Weights of a small transformer language model: RMSNorm after each block.
Each number is 128 + 32 x the weight over its row's rms, rounded and kept within 0 to 255. Layers, rows and columns count from 0. Numbers have three digits each. The size before them is the row's rms in percent of the matrix's.

# layer 9 MLP gate, 1792x448, rms 0.11, rows 1365-1436, columns 128-191
102:151150122110161102121056155114091085138108140182076093164129108142156183051155130144150119102143189110127052144124075139124149155114133146132164139106076145186128162179152068070116166128135145
103:101104118125162101203148122086136101163064122143090145106125092092139052174094116167165119151134120084078125166138153114122101145203122091178185124126150104183178147122115156136111104141124123
098:157143124179161126150142132134140123116139141135184145163123202116065137111188071101167090134174156119068082146138166123111114129115128199122160122108113025106124106123157107157116146119113132
096:190200120231147145152105082098169153060075160099149176172160156164163121145092101073157143140121173140125180133148113057126151138130074126106091144138119113107172081119160168144156118085190125
098:148103103118087110189098102148103167096145090160110097094134124157136151154117140133138113142184133161147148131143162135186115114000161101147105156148114118175074139085087141174107184115157118
099:153124103144160086160103128187162078109175135110171148165153157151219096191092130176128194143116108120105094201202124143128149134090144118185103154102143144119114132097159109100134132118129191
103:112171146134116091091094062150102113114163099150093155163148131107144141125097124116117120154115089082146135090069133153192113123166091167035135156135182135154070130141094090101074136130113118
103:198103132119081154114143095112091130089132133099073113185176122091116115130139125117082080117121136141127095073092078091113070171164151117123151099093129088131153159132160151151075097175127172
099:136154109104124090087099108126154103232094126067115139119088141118077111153108176120151118093142134100119142107159151165156180153076176133103080140151102122116140063119111124097178079107211120
102:136128104129191117177140128170109177080119125137156186177172115174080085103117132148165160135045186192114100072121131097117172216133073086091092108089157114091138077153120107086130093157124121
097:162161171123157115151160209132113155146137166100111136048123115166138160167181129103097153142162147136114151087104165108092084089110159162151110103092161114096162148142158113211157100138139093
100:097152079180151102072090128083148145147144138117165163151107136096130137138101134014139151169101114094109074079149140069141183155141143103182103161113209076187114105150143122173111179123120147
103:101145090109135090187101142127142146104139150150147111100105074101148127144102174155091130128140156124112112149103143134121155113162136158152107122121157187139122137128084181123119153134155053
104:154121165162075132152111180104110094088214200127107160150149162128149176225089207095097200166129130095088124119162141144165059163128111134147093150152126170114135104095102188193133184150126107
101:191114096144154149134097087193122119119175154055175140137088109172120104150166127071171161155105141084140076170140099129138186105095139146082159112108136099104094059083178103071082137136100162
100:132119127164125129156088103147145102102188115139116172150158207184108119145142131103176137120146148094105128147150118120103082148115162160132108123198138151107108132146131145145099103133056150
100:116140180134192101166159158161103138150142085182130102144152105110154106149175105146169150080093072078145138096082134146186115146183087123107130140097137092116171155120059110115161107138125137
099:114142096167089099112137150114120110145102137157136151079137071148135105111124138107118168166161146131087096105140131135125079112214150130084124155138117133156111111107182158106165154131125168
095:090149137144135131114163117192114108081089123149083137125122083134141159071131140176179092137123149185157150177114171109095160111115128146094126138130135135175135072112098092134079098185132140
101:092110184149088121101103171160182128118167137087124139152107040093097101055153086130117151056139113172149158121137137151160078108162157219135149075122101138102179082108128156160151123129105121
104:120082093109093093121102152121113118119120102151126169142129149110075166040114128167128156126119121159153122145139166109076092112143080079115138111123144157104181201125054078158111198218111107
102:120138149124113120139107124124099091151106130137150131143117143125173176112122107153118146149134111179134142147126161092234157133123133131152110103131121085142130098133082135070160112205135079
097:079142156125122069107121157133113093096133155126174167129129080145153147175095102093152148163080153147122115111113098138122136104179158076095083154139081158220168112088165077092106147130100113
099:115084113126137122174148138142115135185101119134147147130147115072101083138168030101143158161136108072155123087166145123158097157162136113121103105091185125098065102113084176101046150096116156
106:077149158127145102157093127205083105082137074097171151112087043081102132084123131120085052080174190160197122080164092112106056117171087105134153145071117110119140097148128132126111141162079129
098:099143142111064128134115119098098130095132151141153102185132137138134120097092142099094128142107143119132092160113103126082127138153105153159151159052148070153132115116109103133126120160091162
100:202142147155147081171111178153116172146138137153095098120121100137123136122132137191116108088092048098132173165096112139167121117119084146089122114211125105199125177159073158127170130167141136
100:114148174171121148126087145126137139128117163085120105140114148096150109143093128167101126124075094153179123139154138159119119178110117055056088163156159127168130107138091111162104149180156136
097:099164152099141144141105116098151107185052101167138105112109117158123076068149147137144120106142100215144098131135131140164120173120087127132101111135095125124104160118173142131096151118086083
100:134108101228116129098114126125147238096154160170179061135101145052105094144134159140077121156134144133078114124159144136102118169154140085135106177177168151100144103140131122104131139123182113
099:145173174143157108145162167096126157102118135130146091149151126152117158139083137184112182128167112103154083150136136108120097141105140092126122140153129107171123155122108114218028144136112200
098:092119103117071112161125037092097134059091109117098113139130199141179141117127115164179143137142098131150056115108109146120126155132148105133110173181082108108073070117195113180142116121169118
105:100140161129142118169087091121155054123112194208100139166138046089118140098112093097120138174113187058164139128168068129117111141133129065165132136204108161167153094120114101101100141188213135
099:114122085144125110113128136156133168090132136086146113139118068152153039069170159113182079161137146101098162149129120102182088131165114157135073139078101168147105123079050110182124110174121183
099:056144120158047171069113134143113141135130110138114143181124129162071118186139131078144119116106137164151127092128122129146090118089078088128127109134153140126113163117129162071085098134060132
102:138111107162162107072070127127137142102186113065150193112151077135094134055110122154128111091163079198125079148070090197110123162144123154095120145092169095082106061115095193068124173140119166
098:186124131124113129100116155085118103120138172156149131054128148138150131204120102097113148129123133130165071182153112104166097122090139146076069140103150028101078173148134135034175142120141136
101:153173123089135149133130127106122096101109098121074082101142131207118132088104149157120082176132125121159110056132107078144079154115106125166164066143122089112171140207146105129096151151152081
095:096142085147158145134142115173097119132160187165158120122165114120100151116130105187144151151120096119101121121138180159140185149137104100120130161142091208169178134124110136190146172119155183
101:161141154073115122109084151166100103171172112209150160152093102126140091082136082163139137149077143145162154128153150131132132105182142135167169160135130078113096102161122083181092068076165115
099:148121102144160124131084125175139111133119114153105081122093140143117174108175117077157116147082146097120131137157194163211130151120154120133126123127112163131149152164195133121145147166145128
107:104111116160137160133126154137090132112125157117137086116182129147085142122159110146067155098135159124171106152097129098127129096085144104143126121101081158143143127114124172157085117168130059
095:122095163146144104124099098082167096078129127189119164164127091112127147141153101109160103176163100231129173154176141175101095158139202174079046116201161145123100114100136148145078104111138119
099:142193145125119107141109159114130098114138175184193079160070126136040091171117108081176131070100145086124121179124123150081144133110040107153125116063130095136108098113130112173116158125165137
104:176060063163114108127143156140080181132102110073096156108149124147113134136225085166157087166087139161200134114120085149157168121120158146149080148127135138160138112178182146096126155104098143
098:074167083097128153123075053141132122182104133121100104084100114204086120075153161113110076151179107111093131150124147143124136139184185192163166088142126129109212086090166179121205131197076144
101:121130163181108210163053123098117177135141133120141127117144113175100134117118125154140136165178107096086150147180176126170114146194086124137118093142137113125076069135090125144188117031114124
105:137154155107134139143151140150108117141122158203103141160128076141177163106088121103127100118096129118070133134125101146159130094067107130100079165129107148097100129157138130154145114135112136
104:078149101141115156135128167116123120142113200138174136119100123111139079117051125080144160092111146100196151094130154111138181108134121162104105109112040133113144074110050115152095103186098066
098:127129236145140110147180166184087079144111110106189106141102153104113133108092189091112164165120102103192168140133099177102050156081117116131093094127106091145071099104114128132081153139138081
101:176110151115122122153127117078080159122161086153135142151127113177122140048117099135158158110123132128225139127095119145085205137108083121134113113130178098209074126201146104177088121165096085
101:135179139161140139112114139102121164071183083073175188104135194187120133138108108104109127173136132172152103135106130179121158136136086146112094149116150143127125122150139179148149095122137193
099:075137098121155158187192087154093077162136113134113095124101082112068141156153117133064161142142134131125151079142175133120148112199139147151110146132100172151105091131177168116112147135132114
100:176119092120154140119094135091098147107137140093135167144120137127073143141130169111151125109133112105175116115141067183095108147083071136158138185064173176175161135144143174120123098110102184
102:180100127177143108157169171056166131090125124093133086156167085110080122075117168147140138132128108128084077163120165133132122087148106180106111099167117159171153126068133151076166139167138142
099:158159184113145180145138097125128095129119147137116151080173072156109104113140181160102168136114144102097104120113117083122067153115133079110150132088111082147125102121129101187143106090116161
098:155200153137124135123182098178131107112131143121096103085091160099101060107208118160095119129129125096096082096137126086124092129105164148077208152141145098132061101101118175101072167122089134
107:137111113119101103166177104117142127107058159078111093148069090177170138092100128163163160114116145093187137142167136144114167121150125105108076107079166162126152118084105154124126121139193140
095:100120150122135116095173127117153133048123124109113162095107118128162115148164130121087116129139121141164135109099182142084167119122122097131152095204085080123165147068106134128132150074140117
100:123146140161193135164114132116132141118152137108186111121103117086142145059123167146118095119095159118047101131159176140126108144129126140116100147135140119184175131182158156156110084126083066
104:159072093116167152189114148106158091100121189082174138199086114125170131131091114151162169129130098168112098047169140173123123137120214113175106140091121096092107110081135221129110119162195123
101:117118110146066109137175071079132134152168140141146107158078113155111145103113134123100120211128152134162086059130129163141129163135126161162177130137170197089143147215163071116161099140092112
097:032126139162155106091186118174130200158158208141155191129176138162104158138122132119072194124165163147053085206108136112147160157079107124165132135083085178116120161124081116124155191145150122
100:153114079123136171149122118126154147144174169116083091160113066139125109178161178079146136115203088163137118125139120155163127143126135077107209136150130105134072096093156176116112095142083145
104:128138154100100054075130162182114131088114099076176107111117078136074131147122152151104139096156139117158110158138155191152032151128147109122081089126078082136150206082090126172141141090153127
099:103130149112181167143159092127060118188140167090131111166148111068151115108123071113144148166202024122172168158079123116111165087093089121103125101156158109147152179094114136137126166128147120
100:112191161122131150128158151102139121171127101111186146088101086139206136119139149204137189158176049128110114111142096176116162157103132162116146191144097163168128098127085144152130108079122132
101:097084147198126113135111098134142088152134146127071149133071088117118061176117102114097119133153140101096143170091196120139087066102117126116097112151154103138090093102086110107102146095123092
103:118088059144131147133115186150170133075067093058114115136129128170130187171164108132139128141144104181076146135152096151110144177126111169140132137127075082153092152111129126187126180098104129
107:068098114136121060136122080112105129047108100126136102120121081079110174111170079141126087128193150088166114155154132064053050122153111146103111142161120165119186139121121088127148157124169113
094:119169137159060079113110124134076090177121177144141117094128093134157124055121138107135162152108099137132110113154161120154047164101073099173160150003127135126111145138078165163143131116152126
098:170119163134147139141083111141127125112153065134099065111126099103167159079102076122172174145131157089073119175159071147191093125121149137090128189086152161133163116105185183117118156145120093
# layer 9 MLP up, 1792x448, rms 0.113, rows 1365-1435, columns 128-191
101:188123161118147083126128150078139132105154166124123153108164112140145114104166173102135124092193159084126093158148108131186148146140146160108116095219067158147198091121185125103111112158178067
107:124114076096129126128169107173099163141104122128184145134128170078168196130114136097098104114137144078116139152135144144135135173179155173153121111093132136147162154118133171141142206122131135
102:143118091126135089088152180138110112116134119104135159127091120073134096151135155099153118135105122121070154127103101139124165179160134055214101104153166133129163158150111057055194169132142136
095:177107131146123117121103138133108166086139107179125108130088134100061172141090084081166084137095107130155186117150126135151165125139131175057056151144103112172139078072108133121132100084177182
101:161025063137146105165078146124129091118078117139121135173132099071106107126137105087129122135167152114139114210130150088145147131120121111126144153137130127093151142028116167189119172105153122
094:161098095097116139156132054169108102154059141154162151136132155139168163210156114117119090211168120093147165114120129126196133133129095126073043125131140147112149117166112132171143088164093102
109:161129156074139170134110134177133130174146093157125073112164119130111104103120098047089116187070113131143147149115078072109089152158148138188154082086152179155122155069137099144187154147091155
102:069104133101105137155085195118170141096099147134135084143111188112100138131116136115053121118138100137144154145127093112085152104160163129085103194077076126151127162142062104154112101166139147
090:114110116105130119112157144110178125158152121054145125121165133120105118089128188169128207142199125131147125132098128150118160112117108116139169090093078128097130108111142114094165133126163054
097:197141144126164158151122097133112161080133126121150153152131153141088131148088175127213151177132143143138153086151131140098103141139077072173139144126159157039147066128140076135164103139148065
098:136132161135153076163042158122178097130164074125101160143077169097090133089129113119159146147116130139155127151148113133092128198149096146139137124113111101137138134108076136133108092154111145
101:073077093101117152060199094141122159133109093112140121136124147105144113131082150134127091247189130162079158152115151114119075173122143187140126111149115109089143095151203119164063134137157092
107:075125126119108108119098133066137175100143105159135131113156173097151072133137090171144158147099102164117156182126120158109150167132127129100143164065128127146141133138170088088133091159138210
107:089107140179141122186132100104142122136218157161154136118075147171113119135133123163163171214102173090175122137126093173148090149103088071126154135160131120085121096099125144143107152158085143
098:124203128076139109086075126105152117144105154107160138158140107140154117126103176128158094094126148139153127165138156098121114070100145109149157169156147136112161097068109078152131103129167135
095:120137168089143107068120197096151143164139119172074108143171078169112152121163088103137137125165154119116104122131171107147133109050106205137042102099131117088156116129121140095139097162048073
094:127152102116156078072066166099114129095156114114092113053152161111142079165157113211227098148136107086141131174137080195089185144141115135146095127072087095157200136095102103121054104134169168
095:153118098125097108129137162119076112189142154101137120112150186137193124150064135148081142118154162177089146077155133137113108106138109109108109097069167159129157071155109136149126101169148180
093:119093122147121117190160126138139140141135115106102122091116088133199126123171127124044156123128184091111118066104153113171079164078154155116109137157117076084111139118158111108139137104123174
098:148132171118158167117150225132106128116132107069091088142116080185147140150083111115103079171197066104149079121132160120096130130115137152182171158137068161155081125119114103142154139164179136
108:122162108163189094214123098167088156109171117140140128134151120104087109105108098156125104187094143141068195116187130117195095119153115166166156111092124090157157162113000163128118143174141115
106:159153086117122099162124134142110181145082097134113177079196113167121132160128142161147112072165087131113143143123193032154154104173084084120101098173102147137107149084076149073150097065113065
099:122148103195084109168164139209136150155214091113068154137135200073157150128174134129131138158198173125112139135111136159113117083063084141168100089128137108091131199127139193148166139148118106
099:127147127192115110184170073142098097138170114121092157148137085095145116133147040165074113111116105141135211123149130182119144166126112167131133110165109133132167167136117128130146090162124113
099:121153102105180115088155115119148177113177137128127104145077175140161098144159116114163127116104067127103196143172119096111189054063162208155145124164084167115105121143143131138157128137121126
097:133093120117115184155123111062108125115133129119147116148149109072115127074120097138141116091177127111101138112075109120096148178140101089169096146100118168144081161130158153146141087039147184
107:121077129197105114109097144138078125071210193132117115173149160087133106165038177088157154127202085129150176133079121140224151105134088128144091133138155159190137173170124081127132135113174146
101:111141098127120083127171141126138112162135077116152110154133121150122172130118077128171096137097145109130127147134151157082147192178046131145159098120148146112132160126178189111141066129097152
096:133213096097138125133142162093105151114145124121138123143055120141154117140181090153114179107169120161086134093142177139110162105115047088105110112183078100170099149138115142088135114122087142
096:157088167142114088097146129079099132138078136178134140129131140137140130131085168127135122126165114088131129164136104168097099078160198140105117135203139126059141151127147176102116160113111144
093:117044107138128100090079113161158170085148086151187099118156135146100088136118117159071077147153051126071133139133160123101172129127114183156148095103152147094128104129128157086115094068139138
093:169116124110157099113140112163083099097167131148093108142129091164169079105137120155132116114095128091097134134077121111125150151143150107046124095140092193114073134068167085152152082112136092
107:133119101123075094110151153108120130148129163204110114160178101085138164167152094085151123115091163065220115121130109092088139051095047068103146168140091149136122097147128112131120155106165128
093:119078139111081213149110147118138169125207126148176178175123070107089137165157107174089127123106179109069120147171151130158138121068042159114172156111127068143130147170148075170109100137139115
096:099155130198130213138156123122138081095159129211123141134079178115121117139150103154174129177171066139072136151165092157163136151155164188179147126150142099130092097179130230054149100129087082
098:144131146107082112115142168111119154143163118137123088114088143077171121153154105143174133138119095138126138145166143186126148119144151198106144149137111175188160171156160090168170117019167105
101:083112126097093086146140121073103120138086082167116062038120094124131142170112061105157096092114154124132118153102110124155147155112079098108154147139192152146060153186095130108154158089121114
101:118090177117082160157137143198085105084186150080127125144114131107142130100145141109138189135108154107101151080129163112100152109181103124149157126097133086118162124121162135118133181090168137
094:110161206110135145095118084162162194136120085102113167144156124109152184170118122142062092178173085137056070172084144144129118096066143174086206094099179175097152147143067089178169133169133136
098:150134134161093148152144100144091113124118194094127161166106162106177144141091133092120121126123169103050135128179048109113151045125111168154103175203118095133081144144192105083083149128154148
094:156141157125141116149122131139131178156111099177210193146134116124167144122112163135145136120129101134140112097153064139092170136083087120109161119142141131132124097141127144155129058131128183
106:153141155126115118151123119052147075132160146115155118139119111135112167117170072165083139132086165103156125081084105165106085124157157059104102106134092135104125077183065120102099182107176121
108:130170138076145140150118085105117078161137129163087148190047123102158161068111114126100073168144107150135128167165114201097064176170155129052046149185136094094113106132092142204078173151168134
093:088167080134164097145105170117117141091162140095126130100131127083143157138120113159137085155143084093121124072169106125176099119152173102159163148146144111141064156159119071120183120155098093
114:118107141121155137154122160106121147148103160155120150158132122102092090084129145143134128103113100135100106129084135163121121105110153131127156176120139130146118179132208181132146218136074134
106:153095137087080147113149151121112152093125150138103169189137131092131162193118097149119226069154116121154102112119094109119103107109128086092063209167111146128092140128124119104071159079166119
099:167214122133128092174116166107091106119120171120077144084208117149160136099105127118156079125135099136141139152113125135128136151109089176098141116124122106095133115066174109129188165103147134
111:095096145130115136083075152121139155071087103154079125155139158161113163088112114152140131128176124127124105110171197168120149117115181172160117137160147135159130115098143161087199129106200130
105:125055195135149168122135090153141186076169087145081109142114125175096134179118114140161110103142115152110184150081157159117148117148119109124125129165133149146088137153167127059129103150156155
103:137172133128166170106103141127118127111135120145147124110134134184116115112124154158116131168181171102149124162133081141077197099153134137128132126154164162099151049173165157155031127084092146
099:215144186124142102107133119161161167110130124141108177151114126156124081106153103162113180096147161111146124124096147078090141107157138154169171109096100146149194156116152167164165150087074089
099:087119190073126091143182144156139102184136098100142161103112121118143163117183146144108154158115115136106149122100163120138151120069127157110146145152152101141066157113130113159096090158115161
099:206158104189173125140122150120043146177130100102094121081177141162149153110117142131129140115059161131094115128121151127095104141127187127152151169161131127090077103146186057167147055170137175
105:051128138165095133124106136076180166103155112093108117128097173117122100198091132111147154098138116135168160113086153130158156149149149111104153086169084112148113119136105153107131107131108142
101:076132131090156140112164149071120160160107132163070140125101091032091130158164179128134113166121205123121183141137077107116130098152171125155104105141138159154098146142126102050092168135164129
097:092149121085191116145096118112126145104182113092156201142161121120149152109108127073105122197153133063137136098166063116114069108115081121166135118102117061081145102090153151119187128062145141
101:114129121175132239086108184108124098094165161131174133153170121153111099102131114057124124126146093147151122084153116137092151141127180151148127118127168128124126126097135135114213123089118137
107:185126128143145062156087126136145144121089141111112123159098120183120154069122188149169116137115122140119157194152142073134113186119161144058147077124102088133119142134125152129137078138135163
094:109156149102154125111134126127140169127166192150098123163122117158149165111110090154122113139123109142148107082143095174120115201118098102133085145151157145100104072127185150126091171142086180
099:073124149136125054163110154108157131053137137080076151122143109123050096099127153098112123130091164098111101167156127137128174157112173123140131096103117155148137190162140131192121081136139126
104:110096088112086113165159060090151110149090097116156159143132126133114110134130117122187137100063151075109087107163101142155158101191128174114080125218045128126148145109128063147193121132048161
103:101180103133124109164171080143132092103118109146089172139107113105154120131138155138092139118191134152143075142101110096102161107130144167132175168174125161122127160144189082160181123111091129
097:135126131059159200154105124114120122122188133140146134130180168131102146150195159130140128151114168148128141114149142100114129185110174172128133136109200114131140148125197105096109118183123115
095:179098055137154154097118085167113154138115178166128191151135111152138133174147157093150109162153211081101130146122116099108152092206129179126074158157139184092154152136118121097126137104101153
110:200117093178098126144159133128115175148180092083091147097134101135099124127133154086104120152111116147131111083127180105101128160141117171202106170112137144120125131126147089141095108217124091
099:116139098175112096125105110131161110126099169129158141115149144107082101146156105085141130092134158169155135151173131173136142141142059151127148156071088088096083104101161118134172119109117143
100:144111117137088104171084132194138120116125128109134109108167141130156110097159157132173124118090076121128145099122179170130105098136122068188160137136155092110099162067148162145128167155102102
105:130137172146196145140125116115086152189131142126087098098109125137195158156119146123115086170106146115116087156138110116138115106158168133151160101106150139176087141065121139109147133143123107
109:101170171134145123116136134116097118164074093065127075112150104140100100157145088167089122155096147103153135147026167160180157132116141142108152183095142146139102134083152088153141096188145168
105:094140173160153069165086219143073118136159076131132157150099119104116179110107127065129152131103156170114085130114102124090130169191122133162109142140120084139131213131155119080155197097125150
092:139101086073132114142143151082132197156139115122083124109097176107144113184142113173153079096183151159149113102159134112194165098150196122100110076208121207139158098119160045072125096162119157
# layer 9 MLP down (transposed), 1792x448, rms 0.104, rows 1365-1435, columns 128-191
101:099158121134094150108131104079086102091144109091089139159081083112161103105077127148159083164099124123093085132155075116123113176144085134162144073065153164132093111187100106160097155143136174
106:109153166154156127103116103093166182170162081071188138121073122144106126139118153135158107158175162131149160180025138104113140135101153032178084149087098154121084108148120118112179171154153123
104:119171157078115155160130127199105130154162130097072131043106102159114132126157151172123096148106116177175115112159130097126107123111093125109148177151124202166088129147131122132139138094119117
099:069172090111130139137141207140043176114214169174109143127125081120115096127173118129134128107128159126108123186115140187100152121192172119057114166115122089102060105077146180058150091139051132
098:095100185079105134143159091174116127147146132130164139181154148154120168159131120170142153163046135138098173116108137087149081182145068144156142091118137099118065092116202128125107145092114185
093:107098143172137082136134142091148114144157066120139152105092176109143117115159115122090169106145106085131112145131110105090112098118119144124218126142115058186190181101128131150138165110134118
110:131148127120118115101159158158126137092096096093103126138122155112119066073078130165139158182142139146181117131144085106048147146160148114134054114167115109143095106128127142066079183146098079
104:168158133076106142168144134125094095133122105095093129134128175086097105134128109171094143165165075143098099057063111156180191163126133101107121041115165139180090087186185080086116155127152121
092:139160142196154118118081129159116099094093139144106104105087112122144161100098092179112108130095156165107100091100110138117084140138139100161092193169160145097144091126116115120091147133138143
099:114174193116150109100092121081178164135137199092174117121148108108120112142126085112119108095144106093105096152154161127130130114139143168109139146116116107134129152109104113150085088149180182
096:122117100140131106065162088147101127166132149131230119073101179163106144156183155110221176098197132100198162110093133135147132153116161099124089112122092160119081128127096115164144135167183104
093:134133135153141168110091161190097124125151134161156063080141176104129142148096135146156153146139114098112170155090146145104146125120160093097112142104129160089152158142109167180142128115158138
105:118098149123136162075142170101171136183108125202072079086130095137127204115107089090094131158176127104084127172121182096110146112125129106125142153158069154150141134155163133106080136098135108
109:111097142099088173137145152112117140147131118109104176113126107106164159120107122182149212146075104120072122102122073154141160140144193113131150077158120110159120171124218115157127182140117150
096:111127170108103124137144130134123117150106137208143109147157081119131090123118100098078107070100140107142089124110109094127164118108128169097108117114102126150055132152119116132140149139134137
099:131136161114090148103113150160064150123129159102081147141107161084101072163135123152132142136122163169191107168160158225157144088149129126111109107164150171116122153158110120184144128084176076
096:156180122126133194102157132133105213152152182189145172134132155219120124125098205186099147110084088150099095093112123115079179129140157150124135126124121130160147132098129158064089175128082125
096:161116118153130094154128135158144151106111094181148150101129130136090161174156132143162095127168132098121130186076152162118139098144057106059097107173146147145105118076092127208114096133066052
095:074116167134142157130134113135149092095150115143145099132108145131129145160156161127193093099115135090156144176102153171109166094144133104070164118097118198135146134127093155118104119057090058
102:169140092138102088021164166097107130134086132173140172148083152091122115171143097124121130090138114099079103086089152103129141107146114120134132109100118167083110114103048117094140116093098135
106:111081191109128103073164074164162123083088202099098101087046112142088116110085150217119120044088142108103163124143158134118137117163159130122105127156103190127113129119136151147156136163195135
106:117131119103140158080182109097117125115101142139127174174121123165135159118161141162117149182155152131179119087148117120129071206120158143159159124170112154125133139163163108076096133146133125
079:084112117115138077163096106130126172107187133095101102125140132101129101215107104135076135164091147161188100148076103119092120141163172123136128177130095161112112091141079070116125097124126097
101:160112098130173130150082141139136165163115104182155192128121091155079124098085167149152119141148150127128140154128093112164121128140095136083104052103188147154189100048103153098121133109163145
104:165159125074177207114148155133131102140076182142083139113211087139165126124125124136154142147057088105132081122118158111150120191127108116095149089145103147133129100123145153119124100106094091
093:138154054160131095112153201126136095103116118126119097151083114164101124103140167132134162128141152108117146142064154135155089150159099065145130098075144124147153059137221127113076173109096142
106:080128182127078147151132080141106232142123104162153136088183053138098116159126112059158095117137112150130123139111057196180113133197137109135081089130158153167140104148154134125110106193150131
096:161107169150159115107135124145118164115044140143123141138147173175136166067091168092133162125108186118096120161136117107191153108132170107141132063121100080131090149208145091100103182110193144
097:121071090155082085159074127078171145158228115066138090130162158095117164100135189210101116140076128133129163077094151138139138141094169169136140128123130110093145186132110132140097095127140040
099:138098116087153142189155064119177138113151167116118154146089103144122137114098117173135138109156155119126163147164081161176114131106131156079118138105163120114101132135145105165158114078202137
099:174171213134118172152185103100150162150124168145141181095149134074149116177158179098092142150178155148161118095108171079122121120111146133166106150130134171110139135164136104109122112117096108
095:082100145062117160133073104116097119143137197138179137137093127151062162084089155151130135127154086151090105118096128109078127180087163145175132157110135108089103120176154103186182125164162192
099:137089148107137108129083174067132096108156086138126038190110125133108114182076116177171143146111172123123162094149064096156170120083145088153105088078186173139120110197143100179108140191144124
101:141118117154092087135084174187090135134137182146152123169141134134118118119091114129105097136115154127074125085148123109155113131117161191073086178128122110162127131165102138173110135166107153
099:149126093175128156084089175178053120135129137119128124137116085134177128155099099122083116106084169110126136181069127143123118131163127110127096162165094144188148117073108148079170132164146089
100:130092120155129122159117150092104122216076138122104144140124163111116139205205121179108113155157189130137179099152144107092123084105189140117216089078072110124160172124131053130120126162115128
101:112065142166106109152129149192085088167118139119195140133102149128117092097130181138111164089134123154109122149125086098110124090102129162134104138062205096109111100074160172135142068108162092
098:146145123132148120155160147111167139152139087073151110175138175097128115179163061153107114171140120181147178196109129141128167143117121130083133165122134117108120164163085066098101170148180097
094:110089069119138146111104102100103083113142121106128163092085149123142085123097167122154131165120063082139168128182096124133150170100118125064188154143116085131167103113145177140132105086125131
097:122136112123144110146102162137099092150131119194195186135121133104130165159138202139149113144106149162101130112106122089182100109135100147083166042175185082075124131157150151141119133093159167
095:103051140059176223140094090138142148199117094118136128116149154064093118114182099098089134158169134094127143129113133059152108189078106179127165157135128132134130165109137139152123125099108104
093:078122089117125117130157156146159165118150158123112053074133125169124140198111105124148182096122112178136124141145151111149174137052145048133086107073072154158156147031139183232113096175111018
089:093114188208134085131163171161146077121101150184108114130118132128214111141078070176150110126135144170089130159142169123164124148141143134183205121112093079141135150099171159101109160121106129
095:105102088087089118104143136055133124188118122173187132121131140224145118139171099141105123115131125107126146154091097130107098139151030138104119152160092087101146152155119128129127096110128127
113:137130107111096096135175107129106216113109095122097125108172091147206100117097168158135075170089104109183110127113196105115140107190103118084138126105100114131085123191101060112123109152115122
107:147126151068158150116143051151130104096117151090123176101130152151120129117154086138156111095129128111039130163141094128124113218150138144127107089154143133164128134123129134143118145083112127
103:114147118151109146126158129190123095090086129142129179107145175072151081111075141137165187167174108109150138183117149124110130119139170138103092104085174142111129095148131141086117152133095169
102:081126114067181081174145146125132061079120105113135139187154171177123106126138125178149129155160132163151127124161116105138152130139057140107108123099152112159145172118119083099150090138100145
104:081141139110163098095104093079119072153117107166119146109104105012080151093160091162126094132178069144144108129130101145136139124065160124159105071105175137117124104134120166128135139125133063
101:094128128148112091149105126090176104121118150158154132093144101197131070141131123164130122108089174107150134176084120159113168144043092121183122136152074132179215110140128119140167177147098167
099:178128143099147118126091104133120090076115174097104097113150174163147127153053128063131096122119156125175103100200161167184170126111156122137115098149146084141127118119123099160131087066139158
102:115090092133113110141135142169119161179104134086185149101174182135082085120149086169113117129112110112096085111102103150140152121145083160151139154092197111121176113142181076147109110147157072
102:152141139078125149107118137179059140130125131131144146128068058101058144135151050159148097099112124185142144129137114101118100072112135169122133048128140145101105075140152158124109128106093132
106:176134080161099141118124141081157054102158110137131122108153168103117149128121087123156111164114149132087152175205154116130124142121112126168166161160141157115064163101124112137181149110111109
101:106125099136097114138147114124145112114128117065162154145143175160147208096118195150058096140087136122135090108087101137148202113138069096183125148141095142125133158124107114064123085128196147
099:109150175193177163068155085164103087077110122168095117138106120134080051138116169207077127144121200130049173148058153123123133149150134132151143090137148110124110131111154112128094141226155137
101:170143146130164184116196145125079127163119146138111097157076128153124130137127074150125105086102122142117123108101096190104124153100136119112098159126134154150159128159177107146178120164114109
111:092134175142225128087097137147141135095084152147160156122132067119122116147158124133117150136107120172187073101178113108145166162174135142132075114125177103182133095091135133189086113134140111
095:072114102151092111123148134073084128193134121101114161109111064146141139077123126095131160129112146196144147161106111075150104099120186124171091115124151159136186147110110105127140105102138147
093:093103141137129244113146145155109100124139137202145165140147092161149128120143166096170110126163187171121157093210114142135103154099078124151120173173177135107131172135173116125109184123089104
108:170097175169153119116131190092161195139174098121190142111134169140183149179180111152133142128126136172130150150091140155056161127089147097131160108161148174109142115168107067071115115158103093
101:108157033143098172105101108136118147163073080168148160061138150110121127113133115147142140159083122133203143118135126160166122131187113172125143111130129085152099133140126089104164071131093149
096:102117103101094156112089124116146094153162088109113118192112154135072123118208192122133128061095127153090169147151087162124088135108123127108154112079123179132135113155112105141174084112136106
101:109182139149118068121118146080100172124134077115124107165162113089145148156129094111108124128120097142109128148086132100050097138120104130196150105089128137072108168176145114147113070151121132
104:121115142150082141173113141119135157093098123157074136178136110165119151115132122139133129128134161158130122109165093130140101119139092153128101143083115096165082118083089163151148151151137075
099:157116172167073143108169136125147150135056108115079126181128113134088116101155117095128183156148082157105115135116075168101134085083183108140148153178088195100112137122113182119105147168166178
100:118110084171163109149096157122171139102162132094102107092111135125099112126146092071108137158130162121170110079108079086177129149115066210129099129202111160135128135082104143125151130098091179
100:129143201112106152118173091158142172108172126124149133142085084075125149146143175083151111199154150155150071194090135121130163074116103151110114094067100138062093138200153125083189146121129134
109:108165141087069165151109064162149115106107150110166092092179107246121173143106132208103128100092208096132050098130135116062080124190124127151092137231128116165151061157138122068141096080094145
103:120166115148126151093076101125124102164093108118082081095128054100137124151117125082171082114102097150098174100055119084197124113168123111080135152097114126154172096190139088040148163163070129
097:115088142147136079136156065133133119121059159111153129104022128175141171119065132126120125142117176093075113172215103085128146094137153082113141119121120154137173097123119107147133161101171113